{"n_layer": 13, "d_model": 128, "d_mlp": 1024, "vocab_size": 1422, "norm": "rmsnorm", "attn_scale": 0.125, "init": "normal", "init_std_o": 0.0442, "beta1": 0.95, "seq_len": 256, "doc_mask": true}
Each number is 500 + 25 x the weight over its row's rms, rounded and kept within 0 to 999. Layers, rows and columns count from 0. Numbers have three digits each. The size before them is the row's rms in percent of the matrix's.

# down: layer 2 MLP down (transposed), 1024x128, rms 0.174, rows 422-521, columns 0-63
# up: layer 2 MLP up, 1024x128, rms 0.35, rows 423-522, columns 0-63
down422 089:506526456503518516507500485546531536494478547557491509457471481499491446513481493506511478504514473492529513500499484486494508512510473463528511559499535504494474472513514507504510512490486543
up423 069:508488515503504499485517509463500476450508496496468543456489500457481475518460507497504478499484504496469525525520522522497472487495482518508519510512451502525491505495502491498537445507485520
down423 074:505482512513520486474526524501510485545498525492515478530517479493510520557497475532486490485502564481452484469503496470462529470519524484511490512527494517530520488519509498507519469435506491
up424 133:505497462524489524418511518519505484501500499488495457497516484478468525547479514510505493529519476480487523519474493523499520527472489506472501496517489501484513557553459503549530506514521502
down424 129:460490503498483466507518478508520507481499495482483500534535449480491516488481494470480496451483534545509498538483477514479484495528544491495493496487465516467487511506479507531470458494484498
up425 100:491520509488484497518522477528524482515504493534496483509473526502436526512457517483497492513491472510485510541484487518529483523543527519498486475510449487515491556538510451508501475504509505
down425 101:525499465550468478481487522524497533475531474457477464501496456504506472476494446506527525488536466482516525531480476427489533527527499502494534492474507499500513483495464525531488505543524498
up426 096:484490497493478524485512541513497524523486472461483555464524489528532551457490543479515479462488570497452486501523468499495493488501472494547511481480496474485483514490523477492525480523521472
down426 091:453485498505526491475476490463450512521521480493474489534488441516490474513545485521526490501489489502465516497538495532482569498465489490508473525470513521531493504494444486516477510518516490
up427 096:510540478501446525490526464513542529469505546525526466506485482474511500491529505512563519515513528463476487509503516507533471462520496482488492471478498521483472470526500441487475495519554545
down427 105:486503495503541499502522498481515480523508519520518510516533502480488526497517478502452460495513498510542493520522479488464511480495505498473505547527531506474480453487513485495496507552498498
up428 104:501472521523525495510498505505459435512529516512462483539533518502504479501538496467515532468506479502445542478515511527492442517474466546468526472462519511541539554466494458487480520520487482
down428 097:507524491529527499489485464537510497483483494536474470488538510504464522481502484502483501502469517486556497496493515492499513543524507503509463518479504464481493442516461481516518483492569511
up429 097:484460548511497486450488472489527532481498450471504499511528495511502518522521529528564503500504476508488482513445490510484459477484507519484479497525508504510535527508497512467538475502522481
down429 103:516487441496498552504491497526515502480543464442517514494497454521484504472519465521488539490517510504523532520474473482479505496513513492500500468470513500500492483504461505462492535517559431
up430 107:468504542515477452471521490491490511511517455508504514485473490492481519512526545516492452495521467491500480532527481524468514537461494517486531485532484505461467526528465516479504468517450476
down430 108:476487478473499443496512538497473546491540535518503460495517495501509535506512509513521506536500480532494525504530484510452443521516518482529471471503524491541485475564467477530517519490516501
up431 107:470457470474480514506479534456493532555490520522522495533506477490479496490496476530479465470479486511482495482510521507517518536491513539511558489481484476441520492505461511520537519512447468
down431 106:488522519512533505474511509488520524504507510530444518475559518482449543506527523507499484499480540531467526496513482503495521457543524500501497525538501492540493492539529472496491473470518480
up432 115:509481462512501522526515520490447474521511499458494491481495470517527440491551526488542529462523506500480515541487495500499492524482450490542521493506514463480523489491545494507463495500478525
down432 107:476480551514503542487525535494520508502480535548495504546487508480502443476531459542495488454495504496547485499483527533524504475506470525481468482492516521464480519502534504480514546493505527
up433 089:507546496488480453502511498515492533482520487515504483502501512512468485511501484519545496499513516472495497526455504504530503498545511504492507493526533495498495551469510467485504475507514473
down433 104:530525522545501517494538518503482504516501502418460492519498514513537491506503477513479544493474496497533477471483498444501500490535522499503530491469531547520563513500483510479507482522506487
up434 089:470531486478490521522497495508480476488467487512508538498507473486508557505508542468480497530461484535495479501511458468485517520523523525509451478486483484505436470501516519476519503505454494
down434 099:507495482534502481471532481532509504471488505606516500541515478482496526514516502446463473523472505508534492521502477467449480487497506473464495541460499498513493480477522475467523464486518533
up435 094:519494526479494511512544525497459493516483471516487507520477530462493488524469465512495528523523481452476502464496516504527495518556518499483504508539497529502479462494503459474500510487500508
down435 096:462507475493483501467516508496522504498440468486470495484545493477504490505551512519500447473505467465513499496491503495508520507542548515495520530554511520542525473514449510497477495499496487
up436 136:496522468508487521523473470503531515488488513465491514487487498474508479501507477459499481477541484493458499488447474521519486520542507539483474485501513523491461456467496548517539440469477473
down436 134:480487519490509509508519487497527488484489528528435494506514525499503515523547486493466520499532467560448543526544488501492507479498537485504528535489503512519484510510518484532546529481481511
up437 106:490476502575493460474502515528519472518499493493484521462505485528516458490479474508515534547518486535459553503462485486440506534495523477500483472488514481507493527483494507504533500502521534
down437 103:499479517498502463490488498518505439498493460489484527497491524495528494504483472514460495531493507552478496511495486494474493519522494498502500508489487436490539529469486472546503479490501524
up438 119:491500520522475473458516541528485510496483489500528459487482486513476536496475516511521473521501516531528489476528512456490486488476488481498486526484486521479511483501437509488450529501509488
down438 116:467488471522488485494495468484491486493488503548458540507492499473531517515471505534468489538504512501477475453455462499471484429518474482492471513510492468484518469527477465493497471459512484
up439 090:487507498516527567513471506484583510552509525503517502488503506488512500529495498558522513518493485480496507446485528536475503511498485533491496469502479525477482512469475471507460482530477493
down439 090:457498508493520520476507523512499501452518503501549549519474452499517476485484496530495507454467468491511496526507521430465529475489524503512508441526536506470469566510498457495491510508498512
up440 079:473485505492471478487515483488495452506486456522480469528510491527495465483471485491484501505554508503509450496513476489472467468533499493462504494474516504482453473461507580481569527475486508
down440 086:499461480494506512441511503482467485500474524541493531512512460535507517538475504502499512479525551519518516521532464493537522487491498462491489508463482519483447518501475449531523556515506543
up441 131:485532502483552535493507507516477445486486507463526534546504476528490485466447471524503451508476449566513497519455525540470502492488534502542494501517461509507515448498464488482483504512502524
down441 107:499489518514475499524537485534515517514486481530510455493490460506526480519422546523550456502511481498464484496476504441478520490485484510519462517523502485541467450530483515483504512504493507
up442 095:474500488482570511538496472498504502487499490473454483505514456491478508524478476520486492505489515558489521502471500485539482471510490540507514456446516525481505517484461518526482548517551474
down442 096:450472482510516493483500526520519499484473503523507480530518516491536524521550504502524456483508519514501512513582488464470469463481531524516488514465535507529464478493512516507515491477524489
up443 114:532478525452527489511547473511459459483479520501472517519498507503491508495531469532513508504499488502496519517511500502476502474544500449474525458515491450517498478463517507482485533521503437
down443 108:438472503493488522517489501501501557539530532556460480532520524509499497480490514514484477449477482501535502517500504507515531542537478530510487533521477478522516474514496518492457525533526503
up444 104:498457505521476504538529480488503510532496514475522477497516498472442450432474503551526498461502512482475543489521479479517513485504517542505546495481525515484517495507498492524526542481522518
down444 115:479487477518505506493494514489516463480508532478517499555468533491496458478462520551500529478499468487487492500524503480521518489517521467508507522518518503540533502519498470525492522531498483
up445 110:506517477481498482504475488504487519561466486491496473487522484506466471529500506466477492495465437486489505502518530502459498512465481441494520501497512496471483519486514562532515505477510487
down445 106:493480474472483486521521513523519503506530511430513483497519429509519492491519459526491509531475477529550502545511493514512505476510500523524481508464483520472513543517515490499486475466473495
up446 113:472470502514473473470465470513471517468531525479523551460505495509507519546510514484526473496470469481501520475553523558470499497513498509506467498563485482498505538501498508501484482563489511
down446 114:450498524520493495474531481500502487516496508454519515508541522449506503539502498473525470467479505489545506499483471490464496487520488505496481547463460520562461498505506457488500513519480495
up447 097:457457503530524505527510514528482520515536509542488482454485499496523508482494515487502522498502453485477463499492486492470487482513491514491492510465477536470495535480488525529517530486520509
down447 102:484469499514524493520512520524528477530510533485469494484490472559512509514477515476522482514492484520491496488508497478511477485505481460495531532497504483486497531531500457496454496537524526
up448 103:492542502451559496469504496463511480539494479507532495490535505505534501476492499520492478522514447489457518465510421540523472484483522495487506505498484521527460469505482514485501505505503505
down448 106:491506476510507489519516497523484537514468526528484509519501504520524525497532531503516500493508494517475539510535454485436482482491520458456480508525511471526518465514515551540508487478491465
up449 099:488495490489511526497545476465497524506496523474475516529502525496473496477524441487555518497449509492481505525546498519517555487461510500530497464527449516493559465506479526490493535463508488
down449 097:471514493501535544507476535502540514537494504476473541496434529498446537457503511524489469530470503509502493502514501500492486481514531529539498528542492493467475479545468520526484505489535494
up450 085:523450495483524503471477516474529501520483478522519528517524521487478464524503486495496461502487494515496509453438557513532502492512424513470494490491491488494466490525482482472508483456485487
down450 093:481506491482533479486466528485503561515508457521527482498469515522476510533493489492515514522451481518476570506554508522500501478544500532477494522476506504515498515507468505524531513482461475
up451 108:510531521498510469514505466470512510518531494519460492504498472503546456534517552500550529553511496514510499500486494536509460476484490493480482495497480500464467476528514472503508460513481502
down451 099:496480513511447494527511472512524477529501529507479486562486465455509505467538467514446514512496525509526443539525470516503494509488542478465525516488546462487513482522505540508482502500513528
up452 117:511504484478526504510469508483518539486498514513505504478491532502503537491509530488522485491485510472489501511503504519503513479508526487505520527497458561553499486510489518529512482533505509
down452 119:517517516549476537507513510446507517494492539475499505494513511534515514524516534536503510510492517492549520508516490543453529471536476453480473541505486530543464478469472498542501510470498488
up453 097:519507483501540476505496486521510497487500500534480500470465509511491488544484496507507506507512451498499521479459491549494510526513526524478493542515495579475464526526514485552523481486532496
down453 102:508497488520478478501522502478494510541503493474408504498504462506514547468516454505529494503527512556545510484480492501494501499521499492492521483532517545529540503501500514498507496560455498
up454 023:478510477481464464517487533528542494482532503476535530516513507543460514536489465476493505480535474418500525515528501539532515499496557508492503467463496487525489525516478497501535476483492505
down454 031:500523471496484487483537540517498548492479506467554520495465476495469526515489492516517468510545519465496488528466501481539486478451497512565506511498456493465520506509444509516475496509503575
up455 106:520481522551483500499480484486516498548549516529525468494471543486495479510516533453487511517507519511492458495524507545499478521447459480506540505464524503475477485521493520516487485502526523
down455 113:507518483479476562479522464513519503492545544518488552509470487480463478512482509549509487472521498514532463564518524539489539499518448506512488543517496521488565500507518493546535510481498506
up456 114:528511505501552448542495477487458529531504499490558538525479502517519463484493486489491542502514474456508480501492508473518465503500496445520477498489501484523482468464525470551509481486528530
down456 114:513472504491495530473429480479504489493494525471499515499533488519542491583545480502489504523479463529499507505471458530511529497522536493557541497498440474513507485520509491500500517510484486
up457 088:457501533462465512496490482545507502515499478509505514515507504508495536531522549491529494490484489497498476526498428496497456530489488475501503477493462511475504467473481505500503497502501443
down457 087:499473496475519480508476505489507501503496493507488503493503470498524518541546530459557476521491496503465475551454537515518497469491477480475512503484480521474527502491531493516539533496507516
up458 092:513501539491518492517520484508492535496489506492507466495493472481509492506529518516487510569501505457482503517463520441497528466460550487495503469450542511491485451494528497465531505478485524
down458 092:527510549527476479476479481507467526482493531542539505505476486519470466478493469531495550495485469548509458502502499474483505490490492492497512531490534457544508486510483523482519494513484497
up459 111:520530483514485498481535536483463482507516481478506445471457491480510476452508458494487498496508511502462458535512491524509512468494511478474496518534486497521542541488536479507509468561474480
down459 113:516487503544536505463526475464501525512482503539481474506468496499500478468486494483511486498504534472511515500473482490471517454506499502530530529505469507510517474507518467532500507502481518
up460 043:521557514490505493491467477462513488460498459511520487476499486479528489480502507527504444442498510519473472531538486507471499497499519492559486488537481515494519501450480510469513500460468514
down460 042:503516471507493486476526482453532480484476513523509528493528507540478533500505522486504518460426528483519498504521493532522526500505526471480495500539489451473522484509522485565509522523488496
up461 103:527515512525521520540496418497509444516503465477470513562534521509483499538508506525489485461512489489489503498519507507490497525456473492492499489488518541488507431484458502482507483480525501
down461 101:471468508487522492495528485494497468506490496503506529558481501523464509489521501507501511493516523471486462532505563497486497525491524496502510542475521503465531521504512522490450493521470504
up462 122:549467519493522524531513527532474492537474537514533519507488436506525507488470483526466510507496482485502538530514531519471469521513494515507481544511499482474492469505529509471468498515484513
down462 114:479541485474475517511536489517511498474460485517527501487499505488510461531511541534529501496522545539494502455474572491526496501528479462480500537510485504494481501499501469521536502508522491
up463 110:475496500495500473484514537509490517529564501514511491511481488500539491506503514543457489447514491530495494511468488501572492505435475474522511475487469472498503545508484488496522479511509498
down463 106:494485516501489498473499506531509467480519503495464520529498524533504486487505496502504477478496527503472530490497509525537520482521483539493535516545482445534525519522525505496499494500495519
up464 134:498535497490511531532526460555551528562501508561495501498497493498450480511492461531498504518462562470452492487469508507525487521498502519517488490486525531550541494538482504514531464502487464
down464 126:524472502523496496468472542493475477455515452464512483517466485522520472513494519502541471470487489467534520488511493492494544527526495548479470554507494513528510505525499486526483501469489469
up465 096:471482524474437483525523496510508497487454486496453520518518479516488495496470502503535492494533547467484511547485523474488490482489456503516445529506479536471514479497559511484495527487491497
down465 099:472488474490500476496474470498553530473477477529514529502515488535467522500502504518477490478480538482504537492480506476492494475504520481517503551508476507478550518507529520476461472463493483
up466 094:420513483506527469512488527501455500527483531484477492499517498492518459490475497543556501512530482482505502493491516515449552503504507462449489515482509464550509441485500523479543500504516497
down466 092:437514480519534526527485518529502469494513510538497511495500503507523516538497504506521504484488501505519541487505496465468480520500529474467507545518484500547560457498491486514473504469486502
up467 114:495556513417520518504519517518496536503504518502515460511500504512463478474477503507504533476461517486518544512511508449492485534508524509560479532499499480544496493457507532446496480509529514
down467 118:464530512462526471478470489518481519490484509514498494548457491487484442480536477534513532499455502507509485500544489475472499488510532476525473501494471475516479511512516520504468477478512523
up468 096:533474507499526504549461524487495511517457490483473516486483481470498526508543472494503528483452469503464507518492479539527561503507476502485519462462527521499524485470506528527488499511523505
down468 099:523506485516516496440501491469499498499492511524502494552492511460455536478491512487493549503527546540511518483498498539497472460487539482490499526508541499528521511494487536502479495500471509
up469 124:461509546541546500466506503529486472528447541532519528482505530552474501492444536481490517500511483504533514511514528549509489480513498493493470482533450479519465532517506508510533527518495462
down469 131:514525475531474477493491504505495552503516521507467466531490489465539478505529464501558536539487485512510515454509457493468492500514503493518459493471535522495461532508496514504471510488520471
up470 141:534484553497506489499450514515507487503503455462522439501524496481468521523548505479542482505522472481514494518507485466481451524522493527503434455477479520503519483487488487464497535506505534
down470 136:487504479513488483473512494538477480487482487557485507491524505473486537491556479541500525499475513532523506518515456476487520523493492491478456534508527511473522502530487463538495515511498491
up471 110:542511488507516522531496502496508514488515489519527523486500482483495521464498537505517519463474450507490531519489542502517541500469435480506484491537509520498502490503512468545497468529521523
down471 106:453529525500524542444502511491489504502451527552511517540491520483490491485512499482486519522506487475501508486515483488500470520486512539504531540487510534506480501560470522454503533527520511
up472 081:491523524536539471518522495486515521500471473497516537450473531551473486475455484498527517460487485480520516485514454528486486481480509527532507476535518499515474501482499550496478521540511510
down472 085:460509544474475491494425507486509502479479446482483522560454498548492502534506513522514464512485506531505516496515497480493505501501536479459522485476492459518509505508538495525512525492514502
up473 097:481522548517517521503482550459494486502514494504493466526457514481477433482474492538491502479525501464519472424527458543490472505494447482507472489494465455512528510494521533481508491555487523
down473 094:520532474498495515496527479455476500499553520522503497516497505484516463523532497528501469504492480481486488464514470514524528520533474542500564503496482505465557491496485539528497453530529511
up474 117:541551521457549527483537546490502472557503522492539491506521516512518518505488505525488457524540471495479530481511494486486483545480489529496501506515437510489473526521511478513525483508494473
down474 111:498508515460494509511483499523517506512508524475514519565506550461525506482502471538490511436513496503511518508508535518472517533486512526516484487466511511482482480499503528542505523546513460
up475 087:480470541495496518499482510527511535523486508467467543520473527505483501513529482499492501504493495502539474507490527503480527470493486490466432484481473460467469492501552484467563494482497444
down475 103:451468522509543510473469492495532505476493497500486484506477513501460509491562513490439510447501539513533499517496512510484496472494459503518472496468509466496518501525538552508474499491525462
up476 116:508499480439525522499471533496488528509458518514491495521530490518499523504477509508474537503510476527506499523471571508538513489503513508492464504501501498497495484466511472466516471495479505
down476 115:495530545527527545466475489500475492455487489524486492449478514515472488487467458494473521502512452487472485477477454460452498482468516510494513476507520489478483479553458494505547528450502495
up477 069:479492477528524468515509531498519510472471455486496558491500466510490449524495451525512519519502472505479480517514501523529528474522540526529479527478515525469517513518513518503523479487496538
down477 069:523498476507519478486531500491560510537491512547507497500522500520484494483487488490472537517504531483448499500477520486482538503496559514517515512457512509463493495492496502518462471509507489
up478 121:453481514483490489534504562476459491505488463500537545531515513494555489479535533492489530503548491472502544478481483460499521539510522520498507503573505531511489490466485513489513504494447514
down478 130:509528486488502442498458473461546498504463471550509496482522461524549500495521471504491469532551512521513507496516489526476508486517512482535481464532492527524480500510473517462498505467463479
up479 104:492518481486503476508506488510538510521446451510523493508535490512486503524501544494524484550498506481502471504504468499498533508456503512497544488478509511445523507466483571545538521472509500
down479 117:462486474502523476476502527509498512521489483531497532475461516514464528523520469501495526494492489498521549476526459504479519504466524495485486535501503468450539524477484483519499509485471507
up480 117:502527505461511503525452533513527441510485476501486507489516508498484482495472504464522522496489523455513479503496496461525481497582510500502505496492503506496509490467520483497462502511502501
down480 112:493490517488530501480487471476488518504486515482496507531512508457503488480506544532496485521529490517477489491509562486496506478495525538549498533531474521536537499557480470474487472492546443
up481 103:509517492496517462514513503521490461506436503492530537504466526518507528484462521502558489528480493498495492457496504536438477519523527515509478479469514506531525489513470482460519526471511519
down481 106:515506511523533559491496481482485475526514514560503475461491496506472542514487516491511505508482554488488463489510507498484551455491500510505495505458508447486478579475505475488512467508519482
up482 114:474514499481484486478512525498486496445500478515488482498460479471467542519456540526500453503527463516482476482475517476492494456487464467520490507511489505503502464516468494552529498481500476
down482 114:502499484523499499481517502462473503495485491569473514475531499500518503495512485497501506539525490506558508485484507463489462522509508484537500510458494501481544497489458453506483491489503546
up483 090:507506506515499521503483482544548465497513475507467525470498446527535453525509497489485493488496531500471538496518523510493439482465535513445505500481495521485519539497523506465523506496519478
down483 090:462472511503524495461515501522540485496420481516479514561487484505479497506556526482540496493525494483515497487549542508483506463488498472519526517472475495475496501532515531483528511486492508
up484 102:536509524471472493468479533504515505513520442458472462503499500517509507521498451489500513536485496459508517495509487485531507503493528509486482469507515524490480456501531463497477500509499473
down484 092:520476482486488510529523500535489505484474504526537495541458539506534506484468486502505510486475519486515496530506486474496496472511464479528501529508496522521466486526478458486472504514502482
up485 116:517485501470463453488501520526534465511491534482504501517494467505464479489466480507502482485546478531508466443506519514522541513508483509505479517476477536476467497466516470493511507501523475
down485 104:474460493497524458487503494530474491526449499520508507490506494531527548486516461479454478521504498519490521508455463509524479495473551467541524483508512492458548566496487522534489492505502486
up486 043:516503496471464478494545516489471520512526484490518553444482476469455500458486532494502520489490517540494522506523462509532439552501470484543523520494523495492505497521487480506541477489458504
down486 050:501537484510467537473520515470472504511491515483542527502505468513509489517535493522510517466473488509465462490536484464488419535519470495472491510524499510493521489507496537477515515506486566
up487 113:499528521495490478541510496519515505522474540519500515486471452464507492500488491510510459487534521521509521461524480501527519445496480517460506519539436549516545507530514476488519502473515512
down487 128:489467528485510503469509502488460498489491513532520523562498447484488520472486495474532480496553490502533533498573479491501513471493521486534491538523480472526552512487487470543519561518509492
up488 103:484445522548538473449533530487492515521556506526471489496438495494502499502492503534497518474517493501469521482501463491497523508520484568483444480507520524508494522504488492518500509468491512
down488 104:497463504482507480490455457504449490503567496490484515516529472459490487473506492524485521494524525476464454485520507525492476492498542487503502510482474517514515475501452500446457503496487495
up489 123:541502532550532489513489524535499470499445505525526504517462493504495497510493535510521468518508506469491458498513476487405477500524505461519502475500513500521490524505524498527470496494532483
down489 121:542515473507553520494534527501517506532475500516453525500469535468514533540492488485503503524470525542549549523511502514503481462507430490488478493475489471497477465509477483479568456502486524
up490 078:534487463559478522538472499490503510559516527491583509480495519508493487512529463471525555525499478456489479510534500498516518519463506506515512504496484487477470478528493490488483524537517519
down490 077:523516514489508485497478472518471451488490490468488529536498481503507475504498466494452494485519505466488562482496554501478470466510508508534509481488501504523487547539473477500526511494507476
up491 089:487511514494495504531483528533538473525493495525506523497487520495486481518473495521509462527520494514502504517459479482453516536529525467499476518453499495458503560536494508579516542497513482
down491 092:490504517520505473487444467497499474522501462507499528536507502495529469483535478461508465461463510530467458496503517502464491477514519464504515541516497481516486498508465448514483531500522506
up492 100:508475485477463460458515514470487515498477513508525504503467523505475521510474529491507515525520493551506487537487483491502506543506529481472450478483501481485447477502489496522478498467546513
down492 101:515450521461512511461489489510475537482499511523560529509521509515548469512468471493487488487474514510493517525506500499502469528480527517522484519511493465518453500501496510505483532459489512
up493 071:489534496451538501537517484478511467518522518480543460483484518517499521528523514509528522535503481489452507516470474530499493534489506502525524507480481553504490474527446487504460523516520516
down493 070:478457471464472515486462495500485526476488470497506521521457521482486484532487478488478470510518472510500503513533536548451481470496473513506504514491468495525537500508525500481479502447499485
up494 114:487538500511546531483503530498507491548530479468507506493502501513500516502502495539493517482511450542468478488475493459497487519491486475521519482499479504540426462451491524540464505496527515
down494 111:516509484473464510469473475483538504505514547447513499502475514527546513482517496491476502537520506513509473529505492525497503494547513481510471504511557530516493507500470471525509510533512468
up495 057:526474482547525427539517542473490484487464485516499520501503481489522490530486516508546488493500502540459472524491480501492519530479504480491531468516532547485501525480520479551527502482495486
down495 063:522468508509470494494470537495508492553500461476491536528463473490500563495510485519459514525512519519459483503494513515511509524488538509516537490471502450502510554491526514541513577536498484
up496 114:510430479474528494498524502517507479472519509504505469476485527515515502500439498501517474536489481492497498484499473500510484508493457547488524469512481481564490515481531492497457466509456508
down496 125:522459494534510494543463513465551476469526523555525492485461491469508492488481507539465537491492463530509494485506494440503509481491503520466488486525534474525454507492489505487501462494525503
up497 108:499528518507516466516473472554506532513471493507503501517443516556466519509449499482517488537503511501482479529505510519451467517511546483488462520503494472526481481495533528498537522500534553
down497 103:498502545533540538501481489488534549476459543542483530486508526476433494492508496500443467512470525505536491504499494538491541461488447506476484513504506454525486501547510475482498501486504529
up498 066:496525487518532537506476489484484478524512488473546557533485496453475524519485530547491504504565530450492490475529512529483465488453473472501508515492483477531532479470487464487515506518476533
down498 067:503530452466502493464476523522503534489499506467494518489516493471509495470483501477484527523519472525514516522510504504508489511477495472535481500492518479497506487501526549530524536462477513
up499 087:488488492501533509525530533498482516497495524512512531516472451524488558508516492532551504467475489535509492523512494496533488511494507527535491520493486480494443486529516523503466477491479521
down499 080:463450431505475488455485485479479555494467463501504491485482484507509512492451477485501513541514493553506543512543501492467476472519507516478496497506483491500497488528506496468529478511477571
up500 115:509423506515515498536489535455514468501526553518485463472443508506480532488495493508485475489523459477497479455494486493524508508515517556523500470489476489513528531496476489513490505542496475
down500 130:530483464503464505501537436497506511489519531506479533513504499531477502515530527524507515516482510491533481509524478508509544497468487499453508520423531488491529500462488506495487514506506492
up501 077:511492539495490518489498523496509514535483519511508483450531479457530507506494515489499557495497477481456567434493490448531514497510503539507505517552532502506506532479481471501477474516547531
down501 083:520485523516484536456465478516503515494520538529477514497502470504527494501528462510487501527483509521484506499561511447521503512522481492570486508526505472492494482509503499461528491503499516
up502 061:514500506457512459480478502508508505454543494492482475513479463472456499484460532472547488487478504494538505488489465523523452504498512524490498464512495520525481456511489514506488486486511497
down502 066:518500498494526502468503463512513510453507476504541511516482495456480521484529446516537485509495469513491536466474511495490502474507514510473516524519501458515498500516476470539436496495479467
up503 082:490498508513478506505494466492504464489506486527521488527521510504514519492581487524521512446500521490478494505483509500498481542425482517488524477475497502500492522490457501488506538499522502
down503 084:487522503477493502479474494511523453481501504493503539508509494491474509511554468514469510474483520451539532523510509492533463504428507487503522558515482465489485510481534473494477497524472466
up504 128:504530505516505521500497459472498502472514527489494494438559518472518482501490555488480439518511490491476518506476528514548504502457495516511509510537516525484513483499553519549537495471497484
down504 129:513483488566520497515532480509479517492531512501485478515474498525499503480496537494522553527458525519540544506513505444492519477499496501463472464488507474520510468519498472518498518526476489
up505 093:500467536497470538446543506498506519492511477476504511483505509483480462450536521480489442503495462519574491454453501495501477532523540490519551489472553490482452530483498505491524485499523513
down505 093:511537540523489507504518504475478474504479472468541559475477526511451477500482542502497543477487522514474513486518505487511530507497525541504478528555521539520529509475515460467514525482523453
up506 087:512493502468506518502501505479479503538502509492512504536468537516491491494471509538469538532528515459455500484484533505445471520473530510492476524537480544504528473559495462497486495483513453
down506 091:473526454485491540485559469542537493532496424512497481561504514524492510485472498506509498531512473506499565482480512499464489465516533473479518515519466499498518509522493481513479537536492507
up507 134:510522509493497505505478486529504454521500496534516482503490509526527506557515490486542478502524473482500505539537479530486452542529496469460492507485520496455511438493500496463474522436492495
down507 137:507474477503544494478480482513460528486441462491452445482525517505546469507469506507459514518486493524484538530505519508483464522483494510479527522514456474498485468489478489490518493493477533
up508 114:535503511497518494521501479455499531479511501495523464521531513468493461502475500503486505453471468526493488521534532485533465488523472470520513513524518502544482492496507467473522511532502511
down508 113:508529487504520446464449486487509502502507507568523490539521525492521455508489494464489508494470491547434493502511476503490479548499510469499469542522476502532526518519475500490496506518474504
up509 091:511506536488521513519488488554491495495503511484515489509558498514475489552494525453444480513516481487541522472506516487491498514496542486492484523456526428541495492471527487483521488473505521
down509 104:481448498524488495445510509491490490511508512509542523542519448537517511516477487490508483460478533499509478525490501501507511512465447474483482544539489477504439491478493495549484550502492526
up510 107:494499526473473564536481472467533453517510491487508502501503454500473471531490512543485455474475462466515522467491513478490510491502520506538500492470509520508508519484513516500466547523465522
down510 103:479472511493451487521491493488497500464471523545501546528478448524464472507493476504487494511443500496538524518493414495514503484502472526503515538497527488459511509502517460486506532517473505
up511 114:509495539511477490485464544496529513521509512462512492496446519501483468499517475511487492473527447498497468491491485544435477488489485500502499538499473505493543548524497534495544465520477479
down511 111:476466486531530499517518478541504468456518472526516493509511493502512457476463475493470525491495492518487508459508500450486448514472503508492509499503496459483529442508480528489468487497504518
up512 109:485507470496544489512483490534500499547528527541509526510523455511548499459495532479526528497528513474512503482487556478532485527473498547494499455496486466498509507473513519514535524558533507
down512 105:487486483468514512445488467511490540491485510488473520528489519493510523542495490482446504537547524569534533517523540479478486511489458498516495505455485493530478438480513522517509519518495497
up513 092:507546455532508474533476481487500485499468497496506487471521485481464543512481467476513474467502482540499483513537525484501572526516489516470481505542504498512497499492552476527526536523502511
down513 100:512521497525534476531486518494535491488489557508526479490496508524517535546494466501489492468559492521547525542477492477501516516503477510468465501487494527487500503456516474522530500483470512
up514 087:519493506495503509512564516505486511503499476519519483542497484514516498505456505520488516487513498510494509515503505484505460476549469473538532501532499482456510504499531462496507520520512540
down514 088:514525532471512515537530521512476483489452488524532486523500531510505477508515482497490532552503505494509467511519483487489552533482453518471496510468493476457496475516485534525487544542526537
up515 097:522556527522546511504524461511488509516485515518491507496492487539456488465467517495498523491508515522498501516520494511461460495505474507533503493518512529547500462480491478487501504518539554
down515 085:518491558541507508479476539504494524495464477557462485518471513519487507493527502489467555541482530496493533452512479469539527504462464470505519519468502454506450485507479512506517547494512527
up516 115:487482485474500472483527539544508511523555544509528501501484503498494491505488497574511509506509520519467506477538502537501492524475534486542512477503552477517487514525497454468515513469511557
down516 115:512510531538488491498483477504519522465521491527502522504466499470507530471558522515465460486516500461475501474513528522511512542488488532526500500517511475496541551477519493487511523525492536
up517 039:489532475504527474475468485518538500523541483482460498485502474493510506510467490485502465490501459455504494458490520542498451431484531524503519467533481526482480536465493509509503520508531488
down517 040:495496466531541503490496507488481508537551483461499480524533494511545512491529525525470528458490501460497499537472479475551486461510523496536502517422496546454527456508498495529525499484488467
up518 039:488499498472493466496527508525472485463441521503494491518521491534489479490493501524534522501507482447443511467519513504507525499484515478493533507550512522502511506506474539419537442496524509
down518 038:482464506529496495484467497510540505536508532501520498504553459506498517471499472510506479476481505534452457500522492488527543434516479464510515502482524514525495481505532482477470505481500481
up519 115:497522516499505517518500516514516498497544539486511539515536512454486467593535476483473519469478445511502524450503532519546494499492468516497517491507486535479524501469487486503484516476492494
down519 110:506520502503498479495519538509530496476487496523548555512516558465518521534523490476447524489441477496480479542493532448459500483502464490454498512513498512480485460528512515483504548512517518
up520 089:511538486539453500498531519509490531529477507470491494497467504522502500482493448477540501532480499505471494503530495492515474530482457489495516521525492494509492522463513488495486474456502530
down520 085:528495462512520540509482493442474490509514515461480529516440483478527530484463510494499510503502561513514475511480481492483502477491521493442525493494467495515465545477523510494485521491484496
up521 126:520480509507481552526512528449492505543497443505510492563482460480472481536518470483513549482457513496509465502514510479528487504493515517503497516537522504478496517518464469485512464489510522
down521 118:524432523488497494479563464538493509465514507498508464525517516439537526490508531483539475499466512488519471511532487489505458501531524518520505502487516517498479503465468485550542503483500505
up522 096:458514475498512504473509493503507514480493476507471543497478523466487456498477526529479541484451513467475483522529491533535488488486509505466505517489495474528564468517504486502501499540469472